config = dict(
    head_dim=32,
    rope_fraction=1.0,
    bias='none',
    doc_mask=False,
    dataset='wikipedia_en',
)
Each number is 500 + 25 x the weight over its row's rms, rounded and kept within 0 to 999. Layers, rows and columns count from 0. Numbers have three digits each. The size before them is the row's rms in percent of the matrix's.

# layer 2 MLP gate, 256x96, rms 0.283, rows 160-255, columns 0-95
100:495523503502519470474498481510485527510475501509490524515513526540508505500576461538528483505501491514537494487442507518487504494481540534506538486490507502491506554542462514479486488457546476531498503517493487460547533498484530466506505504530524462481460481497466527488538481515523493474
103:498498499503532507517509499502464507518541513519515475508447476490466515519476486473527500496461469491474474505508534503497497474442525478512512496487506519476577526521530474480459496496422475503546482518473511515514481508493502516501528495522512495505493454518504463500569507528485488466
097:501470513483555468509524520504488488453519507549532484489501483487516488458475489471485480470468511472557510517527501507488525522510519536512532511524522485460501560512511442504439472506527497493502506520483495495541538520485512540495505457512490504484510528471485521459497524525480476488
091:487490463542550482558489507551512510531504493513521463516532531523496517473524502513501476515491496524497543499541484488461517508473503543547452491481517535493490545527504519500490523530521488511479482548497491518479491545484509490499472512556498499520510538531513516537534511492487468515
085:512499515513550453448484486534516517534500534489528511518499509504482468532505497461494479481536529521518469513533472512476479548497478459494519523510504460461498490493525466507521502446491486460518546506490533511461479497467478507499544483534520484472553493529487500525485472474504499491
095:472495511490474525538490519493499498514544473499507477546489494485504545495513531488523502532487516499512502484565496450481502481479546495452536493504528550464511515467508482452503507477515476509516555479500486552517516528499506499518452529515490497528532478449538498482487510521518480483
100:507475464470540500472506532502495465466461489528481470524489463493502467470498471503507493502451522505496538506489502459478531517492467464515510445496483505510496503499506488492512493559519504480506489534461470503483492483556493478486472477482507461566490515473487534512499511492561489469
105:504497510533531522513499484470459493499453500466482482482502552482523524498501495514479522479521473488482493532536515430431478491480529506515473504459527498513490528507494499499498556523527493511506478425550494496511499525521481488506510507551480531541505494460507503497474512472497496491
094:491483477473505432501522472504506525492505500559512510505472479473472555556495517496457475475537522468559510501496462500491470502509485506545485540497506525473504490518529494513483500490521513483504469505479490541478491503485491494567533480516502535539539470467496490481518513493492511516
096:503529573496489491509504491458531512481488451487518493539470468434473511513499500540489486514470466476519477478500494485536506518474509483539530498518488517478508539488482528518495512513490504519469485499530467511533507553550507500467491487552511490533522480468529479517515490518531534504
097:483478523537514499477534503487501499530463490484513521487503504534485495478536481496489505487461483494461490503467538495500521495492524512464506492497478504413491499522494476508528541484520494499474482517492547433511541574490516472516505503524559498497476504499475480504473498511547536488
097:498510451522529499491499484514545515510474508504456491520484485503513515537489470539491512503520508519481527511522530497553497477512464466514480486482483517490506463476574477515429497508512472496497534520511525472468494504448498497504515517514517495508522486503486554543540496539487473544
108:502501483507503506435485506510492496491509549485481522484538462487552491453486484490481476434493503500511477506495445478485511512528509497521479438484525507508540494502532558507544535495514480494474519519502505526478499483538506464505481515482469513488511530464504490547488505466543494490
095:518510481485521463429529501481528468485507487522486452497462490527544475494498479458490533502509498517524480505474532501485483527494535495530492497472467459505524469502516500493513473462508473476490502493500500473551465440495488530493480523477451511503564532508483526487524478491476513514
110:526485481503480451487532519480498467508462515484503509515508464509480490478460502490440518526486471490499478483496495521484523508484475495484521526488529505475524452508559550496477538455483495472465519505540488480531443519481517487506490531509488481493518517477527501472512541499544543539
112:484533532518508473475489522523496514486505479470497532536503516504501477506500512553533571508495489506482513483502492518513493554490514527506528504483490516483539521470474495506550483473469504487506463476526514536520489499510522558494513594482448525479492473502517520485510507499538493503
104:517542482533472516473490513499452503495520499511540553509526508466504490518452489524507480486485478484470497515545493454514469511509513482466508525500524548480503503546530520472496507482507482493501522487492494460513492545466507477505538493561546497514506531481548508466497541477474499463
105:521517456571532523529488535480506496512452549511507530513525520519501503549521492513517519516547503542520557529513515496487504478496485490465503509496517489470466542502461490482452545485508468503493535518480492488497505522480487520463490498532504525502494513533534541528501525479474498483
099:497501520519453490486470491495519528491484489486499490497500498457489474504504509496516494457459502463519495519525483451527548497548520478512466525540500451544524475527544500504495489516551533498510521458497511488493536506476461487446511489541508491503513475477486539496509500480460506441
111:487505508489496530487542484494514484466499469518523530478531499518564491473488523493482506483526482521484436485511500515480468463476532521493468479500418488492472515498498488514511501507466497482475442553518486477472505503512450511487482496504544519532507526476482530502535480475494534516
105:487483493488511529514519509488528459471492500482545539499520473469489476511496492492510494510514511474477496507504504462556509512534547464494496522511519536505572546492560519506539500519524476475538444514482498502495536543508511460473496478522539498514519529490526538528512507507498476492
097:483441530444539508501482512498534530466511471510491461508529518470495456511524474488489521450488525508525516511510486508505483527499529490520481500511507486505550503471532500473471462508441485476503512543526488511477456519512477522463457492520483496510526522510461498554511500461492508507
100:495597504517483498507484509519521533513495478501458509463477524489488527483515499547526537558531464487516552489491492508503493492505510525484532524563507458491529502493500474497486503463496508509501480498507476516501492564492494543520501474502503538487494478529488475485546489524480497511
098:549535504484466503492492540467504473486517520502531493507469471481498506473501504482516454548473525492544500521539467499449503496533505503490502488523471513521540529479480476456531548459519499484498490494489492514521533518541516494529505505523505463555524529497475488504520500513484556468
104:500455486531499481537465535455510527499509537512482484469521461511446501507488536522526496527571453497547567501509518496495538481493475465458477506470507537485510509516477521454532503514505496531522484510471490499512506535516519501512497521486492533503518467501503468470520505501517492493
104:500547510548484488501497537446482494521490476488509494497527528514425532499464550447506566473527537488510469457509500507489471458510485481527514521436504520497486472499533537488482522521482523503534514503511507510504494511509533511479527466486523484484515506499488489508513510487525485503
093:493495557523481511522516527480553523520493539485478515495485524541477488498523512469505489527512477509466488492480500475448522552464488489492489506515515489505532499483491538467493530456483459536471518520515474522549461527474517494508500524505508460495533504504458492531513562538490501498
110:466534500478461522509501506468550533530502482508479513461492500480507487501496496549520492470495533515494504541485502480475486522530486492566507507528542482482504501495491509481466549497522528502479509494507530509470542504512440511514497450485542488534484508493470502481498551519567513499
099:492484488505511511506510490468472526502516488493535516504543459504464524485479522549493501490426546489518496506490515478519405490484507492481542525466510488465502470507512479500469509482525511441497515467516546503444508503488496502499508529519505502476498498479464477491482463495501531493
102:544462523547456554490511525494503459510547534479507489510490490526473520475514499472514502506514493522510489522482488418508486486499516548498486464513449531477518539514488502498537523481516543519502517531500522510458452540511537519491513505501529497509506501522508472497532495495525513517
103:534541528516471508520506469518489493486540539523531488459505459514505496489567508451494511524491510516545523509523537496476493510468529519471477534496508493510546547541489515498516517495498499521477511482480495531547525509522452514506497513483478509521447517507469479497518496550485505538
091:490487479497521509527485465498473491499513481512513537465515512480535446515516527454510493487510527479512488516513484501470511507523566461499540478491493485527498528521521512509492496475490553445517532518522493532478495518532421499447490491479470528502508495506552512541506506526501477511
095:485477542488487453493478481454484532511494505524450479500513522500492491500510514492473531545509512423497492524509482462486544502473502472490533520488519461524511522508502467509509514515550494469583493491469563490520494499481493526506524488484494510518470489494465529494505489473485514485
088:528564509486476556504483495461489487494511494493475469511518504464491431549524531478516514475555515463544485526514515485507466495510526498503491534507523507541489522518502522518509521468540515525543507530501524500490495481500481445499515504533506504518520476536503534509518513467521505534
100:487502489541477481494509501499507504516485535492519482451509512502496514525491471514499519416520471487504484482469501529477537529504519481551523464511493458501539516460443531517466500519500523555486498484563525486483474500527474519496505534465487530516459524507497514477503500500534509494
096:549512497485500517520494468486501500495526525512466507503482537493515505460493472484524531486487470477502529468547479527532461513519505481530512546502495503505541468480492538476522489487481515479479484531487484515481463499513517523513529561500478576453475488500519498514488527511433526498
103:492474513535539492476514543479478468509533504518500456465490472479493484435496474497493506476541430487466477498512488491485508494520469497493538498502514500500531522517532520523515503505504538467472526467440511542530525533525505491512507461518495491489492500460483513472453528501463487490
099:503501485524480515486514499532489437496477519543514518513553500473536519462496509487522475558515489539491520478500506504489480497513447484495454519462512468520473527547492516496480522508520539522500520519484499516516509513523447477509507534479486544447465504521506500466522471499531500534
096:516500529495503511474446496498477536480509494529538466504516456511493508507512492489495453517491541483540493484514506448517523514491486499530491506485514546506543550583498475486485512529545476517559527474477515518472556509512472517510497507518510506471491485478536521506495477489494493486
089:522520527440472557479560470517490492441489505467520545458497499493492481520530500494511512491485513461539498507511545480520502504528505472506464496499501537534530520537500550487520484483523472457495539527505535508523505516466517500468514478526489493514496521461475506473516515493502489519
099:519514473514525507474484485479526491552514532531503470469502531482487519516493520463484480509491519471487501495530499491525482499502482508479448505435539533496492501507530542474484524497499505523535542495499525480507486471507496499527484557509518543487555509475509510534481568508479518447
106:532503552506522548498538507485468495473522501478473484483537541536499512502511521481468476484482506501542486480466514475509484547498512511538529514487505490486491487542511495518462553508456491491501515506467501494546452508517449487475519528494465504520466467535514503513544460491479480505
106:506513547503511507460508518469512480495558552491524467514513511490482493453537524467513494490506514497506457483552490477510503532504516527489502465510514502474483564506514522491551476487527502412516523545525515473475492479459487506492484497486503500490525499491482527485484492473513478524
089:545500498465451522494485479488508514490494532497517519508515463517578508521486552488516488507467474476486540540529502502553495484550503496556458525515510513503546499506523520511506516508501484472492542485519537520455477500507498482505499526522490537505511493493509520478470487554520474504
104:513495534531502484469544510464499518499561540571473468545537485506496537473487504467476487516509483494518518448518488521516523502456488498503511497471507511493507481520525506502524526528516500464491492546506505539541477530502547481502523505485516498489487478503514525444531480478532475491
103:473471516471489498472563506517490478508499497473502457489505511491486516497488485486480487519472456545480504476480499519441444546500457452473518500542469471484530474487517491463484474508524472457491475514502518473488535516511516459506470491479501523558501497496514532510496525521491535499
107:448508476497481451511473527494506483519537503523514506497492528464534512517517548515469469494533488431496535483511489484475514518503458503491460472509517468536492555546482519515493517470502490538484504505517516469518469491495546500504491516530477505536530509464547491526525493475521474504
103:481522506504529529535520538518481512507558534511495475500508496430500473483495469454489507480487468560486497487518519473477514498511502462523498494494498496483500509512502482495477542508482459536469532510483539502475526491527515479525519451492485466528481503512485521495442489532532490444
110:497504481506517500495497516501522487511514515465527488506501512482499478490546507508496493472519542533474494454523514490479506448518512501502487451400491517475526486461478484506458493532459515504487472478535505475508476507503473518499518484471496478464493515491497540575477478474535526514
098:549493537492511510482483504494458507489435490501523506540538468503533471443467505517499484531475502537495456478480466492528492509497537503528482521450470521514517531482520516512485502515475478489511505508457510513505490452505487479477515493469535532536515492490492469491515485564530497472
109:502488514535465491486502513534502451546478491474524524484506504476489521483510515509449474450508476503528492481466513548476524457513475445515460506533499516510495496474479490501504535493523558484518495519530476494477495484507506505547480533487487482504536509502485531470534447540491520538
108:506475537501514499518522486493537542498517514583477530465529495506484488494508456526530473480509540491503549481509509498491468456501520484505478473536526511479508531448457475484508494520516483503486499484518498467487503472450483512508468536524508488528502491509530557516482513477497473542
102:505505521494528464475497517529521512522546509502530457498502472526504493526514493517509512497503492541494472465510495491506482533499546499437486523501520518458584501518514520526495487448493457503481519503533489529539513531534500516488516541521486492491515431512517501521491507527505483540
102:490484517477527538513481498453494457488534507515486494474517485538457511494499486489515541498497471498508480517508479515471509506489503450515511490457480505482521518464491484487527492457476554480541528531452488462531465550510512478468471469566533522495483517456479500515513479491504518511
097:497521534468530482496510513522461501459533462492471514488470473463519500538507527509512474463484492505530491451543494479526523492494477502515480525489502496501501519505473531491533550491454464515508507486501484503516500505518451455521530510517497505464575479465486504478468480489553509472
097:518495466491553527524504518475506502517497507522524525463484515494460497536531514485503518473483448498492506451514455495416506523497492512503510492515480507492477490491460496494514511456531516478542472460486511499449534484516489513480484519496492508503494448497519506507474556479449530506
100:496477481552452489501577523484526480523472522464501506497516533482487488476537451523522479506522544479521529491500488498466523496544462462505490503517513500520488511501469478461525520517489481496463502480461518449498490505511505452513488495497498524486493461509469484541524453482524510493
099:515519507542525560455501545468500523504483530529496515537504445504495502547512533488501531552523445481519499490487503482483476532509519507510532490509504552514488465528482514488517521479531474505500478472532503489500462518488490482494488506487502549463483490511470453514499531467503482462
102:474534461537463498569481514515486480502480490538515482453500484516495500484495474485521498500509466499484468531500541462515442478493516516498450502476520486527484537493509523500477525476517497558512496504495491550503541474553486540486512515496483497517518507497455490523503522485506528454
092:500470491466512484506525513511492544501491482565489513498523473463532455517522517490497508487496511437493524470499499477526541486491489527499465516526465497525478543500458517493513518490487472505540569514531468494468510479527473549495496491512530488497543494458491485492553505487501521508
097:528488487503507463474493492526504461545547493466510504453477494499509494492500470468506513511509490538520478481485539469534493458497492430487478506478494482529503467501564510487444465502472521519514512532452490443484475486467528517489477532466503491512502475512498495533506471482497493504
099:475486517546482509540503500521501495546493478522453513508488483544496524489522515531482485533520465480449467506493484502457495504497524518517489489460495484467516543537498530529518516480526514530480476484499481523538557504544468470457513537516504516490520455517496496456521515488488540491
086:533517481488471512501517509488540511499518488550534497495514520439520445519487479543495480529495504478520496512469467467533509566462477509510499500506530506494493494489500532478501498483513500510529528533521507512508504525468473503526469508493514535499464485452548508515528523448555474474
104:535494485544490462483494537492528465546460479460481505546472465506486504465469511517525542511513481505492482473506445522481480477483510454529510540512502539507484505503520466502531488503512512543524490510496532489437488513497527503495519434474523502495457496516489507508514484499505531526
118:496482528466498512450523530502511481479521480492494504524521509505475486472510511480465527494521500471499512486509477524476474469492505486459515500516529501431543549476470524485525477486447484514497489474501490494455535539443475520496531507492462480464519525492554519503481513538538521502
092:472470478494503475491449490508497504517478498501501501444440522482519487533495508496479533465482468491481521544546489456499468538493529440462530551492465508515494496488531488478503535521502501472503521484484522521505504493472483496516448445472499495488490490484509502531446523507514507497
109:497554500528498486480539468481486507518500520525535495485473467507537492529562543503535435524511493485542514470522483501516495471505471527491512465510508491486497500502481515468471522503530505541447491482484526509498485457504485508517467495510489503445495473482479492523502503481564545497
110:509510495506538479509505525461504504485519467482502507511492475473497528448505484476468547500459455475489488525497465500483519485494502462554545499517466475504476489507540490497527523494514518490527450500489496538462498466521499493539509484509484520538492468490507578443517517473493512494
106:529550490499503480476553519507501454491503492487501481510541491496527525497503518453525516486523529451528474454463501510460527463517525497548547473505494496484502523517501535504520513531537503478515509540493474510532493513517528520495486514480506486480507486485540534471521488501525565542
098:509467493488504538526494486504454476457507466520544523505479513519508491493500481474472503466514504481487521470544539507456498499536458524523493506510521495485491443510504484516489485542492491497452442495508503439494485514504478506507551500512520493503489491500508577512513539479516541481
099:512478520547480511514505487538516463454507503505491518527492518518489493509506510510489523423533526496537508477454515511495537467502528473525502527512510481523500526525457456514474487523493498455459522484510510492496544544477516513491532464518517490504489535518497522533510479490570527507
108:497501522516458462468549541509501473531503534508511469483514515488473517522502481514508511534545472526474520551560530519510489549518476438470495500502451480502535490491483459475500485526505464536480487492483521515533454538523495493473492484521526512492476495513493489503499483491508478526
102:519497475546523517499488512437498529478506492496530534496488474523555520465486520543480497478456483525533515493530476496494494471538531542495504488493494501509495518457559483501494532483483461496513515515546508559486471476525520497477539513513465478483515497497520506482489458531474496467
104:496504504516502482517490499493507488490480498480505509486510544510504533489527479505477450483500538488473529468459486507485465479505485517470488538505524481476480566488476507441490514438506475448510530529518496490490533543536533507455488512500505500510549513460466564507514510500523507514
094:474515478550497490497474529510522471514508493494506498516509502481450489446477488492483538492447522471490457477489484487499513499469502473511545510555511471513551488526503474442514490516509531460472516486483517504459523506520502492506494450475504505511497456512470553476488507454520504529
105:478488568497501443486488472461516501464540498542493514482511489506461477571501519466481535464486487478530475486496480462450516487490519508473452508499558531513496506471504475483500519482509511484487489500496527533505516477533514467530482525524491488518520482456489508487513485516472514486
105:499515452527521519532510510484547461509473470490505512518451500534496475451531543510530530534524443483454502513507535502531535503521519510491496509484497528532503497481488524498464504497495448515528494516463501497562488499504503555504535492501506531529472493512508516528485503465490525526
108:508511519496512494502500451453505479508542540504495479481506486511484488485503500500483520484509496499488492496463496522478480492541496451507507474482487452483555482516508463537530507446504508502521489482446518451474537473521521485529459513508511518529492532542415513523524482501493486519
096:538502545491420514477512523506462544455471529501483561469496524482485527543514500475529499469476473489505527512483492460527513499485510490503505469466533519504521521506484499520482533527519513522478520497479508439528481514502541486469457488507530491484491512505498519517533533514491508480
095:512487480517469537511492466475536452465494487490515495523500510494483534485532510507482548498497475452450486476516491509506528510501520503500508456515494486498487466553503527488502496487479481511483507474496546462517464548493529503446562519526521508484509538485504557499535478533498503474
102:506499484505485537475465513511487449506498535488517528476458538500454480536549465474511494494480523492499563523510468535481493516486514496518513510524506486506480474482541516528479531529528524522548489504493534514446502564505508498493503505505529479543497511510511546509529491486513539475
105:547450526462487427522554470505508500500514495492509515531458492510495509508502464496507511447490453463482502494506518486508511504514477508520483558493520533509491510518502513520483523462540469522477538528508511522506517523499499460501526467496499467501553519524524494496505521530535524459
102:499493473464534512527503492461492487506507505472529497536475490466482539476502502501452469530506467521501533497493553486495526496471512527491564559501475505448532555538497466520491519480531471533542518521493487511459486498494498496487481478541519466490504482463512520521486503483510495487
094:482510509511510546528494504485513496472520524472492483448480524505503479461492487485481516502524488491522570545488544518470502487526487516482509482500520516497533523511521466507528510502525468466506525518480532498509501527485513471465475490549531522493539512456497552526522523575468509503
095:487470518515498552494494492464519470482536500531479503535513493509488519504490481482500531507534498500558455497485570493488493467471498485491551519479524465477485527505467478500505537509492483512485529505463461465521468512514535538518550522521473543464504494494495544504494508503500544490
091:527529488494513516488538529481548504500522476555456471510504518483496507539534470506515505542488505518461480537469495504549463511507553505473519507463515506484537540525553497516472467497452480538519513524508495534525524527517454519506489498530479489504497477505517498498526527469506499501
083:506446498502478534523502462517479510534487487519513490475459485510496526458492516496487461525532519506506477509491468492491509461506542456517473499511449481477495508485516524487532506513498513474490499500460540466516514505555459470483483496538523569542553505507497527534533514501495485518
100:569468523455479520493535460520471489497509457506476529487486458540476475465496506456506468509463498503516517478499506497476504507479542460526506494473501524518502475490475492512511462490464508502535462482469502508483478474545461540529499494466504497484515458486502517461548505471508496501
100:550507480513490502505514454503485475499517471522501485502475496471488497495511475495506493532500499509453518533511520449484481507518520503472512539488503488464551554512483563480521500499520482495486511494504522492524545545479470482518526507501495513463486544456477506475519527473523579529
099:453541514484486500505466493507496531437526459518466552500512489496533493534522530512504488480505498496536508478460512500525480476499507482505546465527510492535504477531485533498480513504510530522516488508524539490481486565484466512553504492507505510534459501454529534493504466503497459514
099:506512474508546497539518493513465512521505512500514480456498457504497498465507528539479516503490466534499513474513483513495512517467514494441478543456462501486529525522487494458517477473516557541485492506536479515510485484512465536494504516497496535510543515473498447472510536470489452513
092:525487544508484503512508476538519484490500525457487494533496494496501581428489521499524491528520488509480511481512505518511524456520512485539542536490498463466496516503496504501511542481510491461469471465482479470502485532473537512460477511462514529514506487544524495504468514484520543493
101:498514476495493538522483511482497503525498530539496491493499462488509477523485541477486487526518531491505493479454502463479487483472489434511503513469503502484526510522515518499448517490514514498476535502508526476443528535526468479449474472513479493440463487489509509515481519442500535449
097:537521534489487519505482509527465493460523496501494498520478524452453507525510515457535491530543484493494523504505491494479498565520480534514490462497493534526555484470507516498510479480487497501465520504499551491543492545532462495512497525524471483429505496476502520525496506503539513512
096:487532485495516481480514524496503516487531499553494480493448484499513466490521491509496499506460525546524480450525503446490493534492537498469488499469482518494511509539534509492501446491496517507530511495524481547497464500511460516487503516458482551467554531496476479474535447492506513485
088:488483488515517512483476529470471481515481514499532561496521518468530481458479460457451517485448505515498519513463506501509531535513506514492467516498509475487482494514518473497537500507559508489494509515519509487479552526530547519530457550486511506537512488482475475530504513516546488475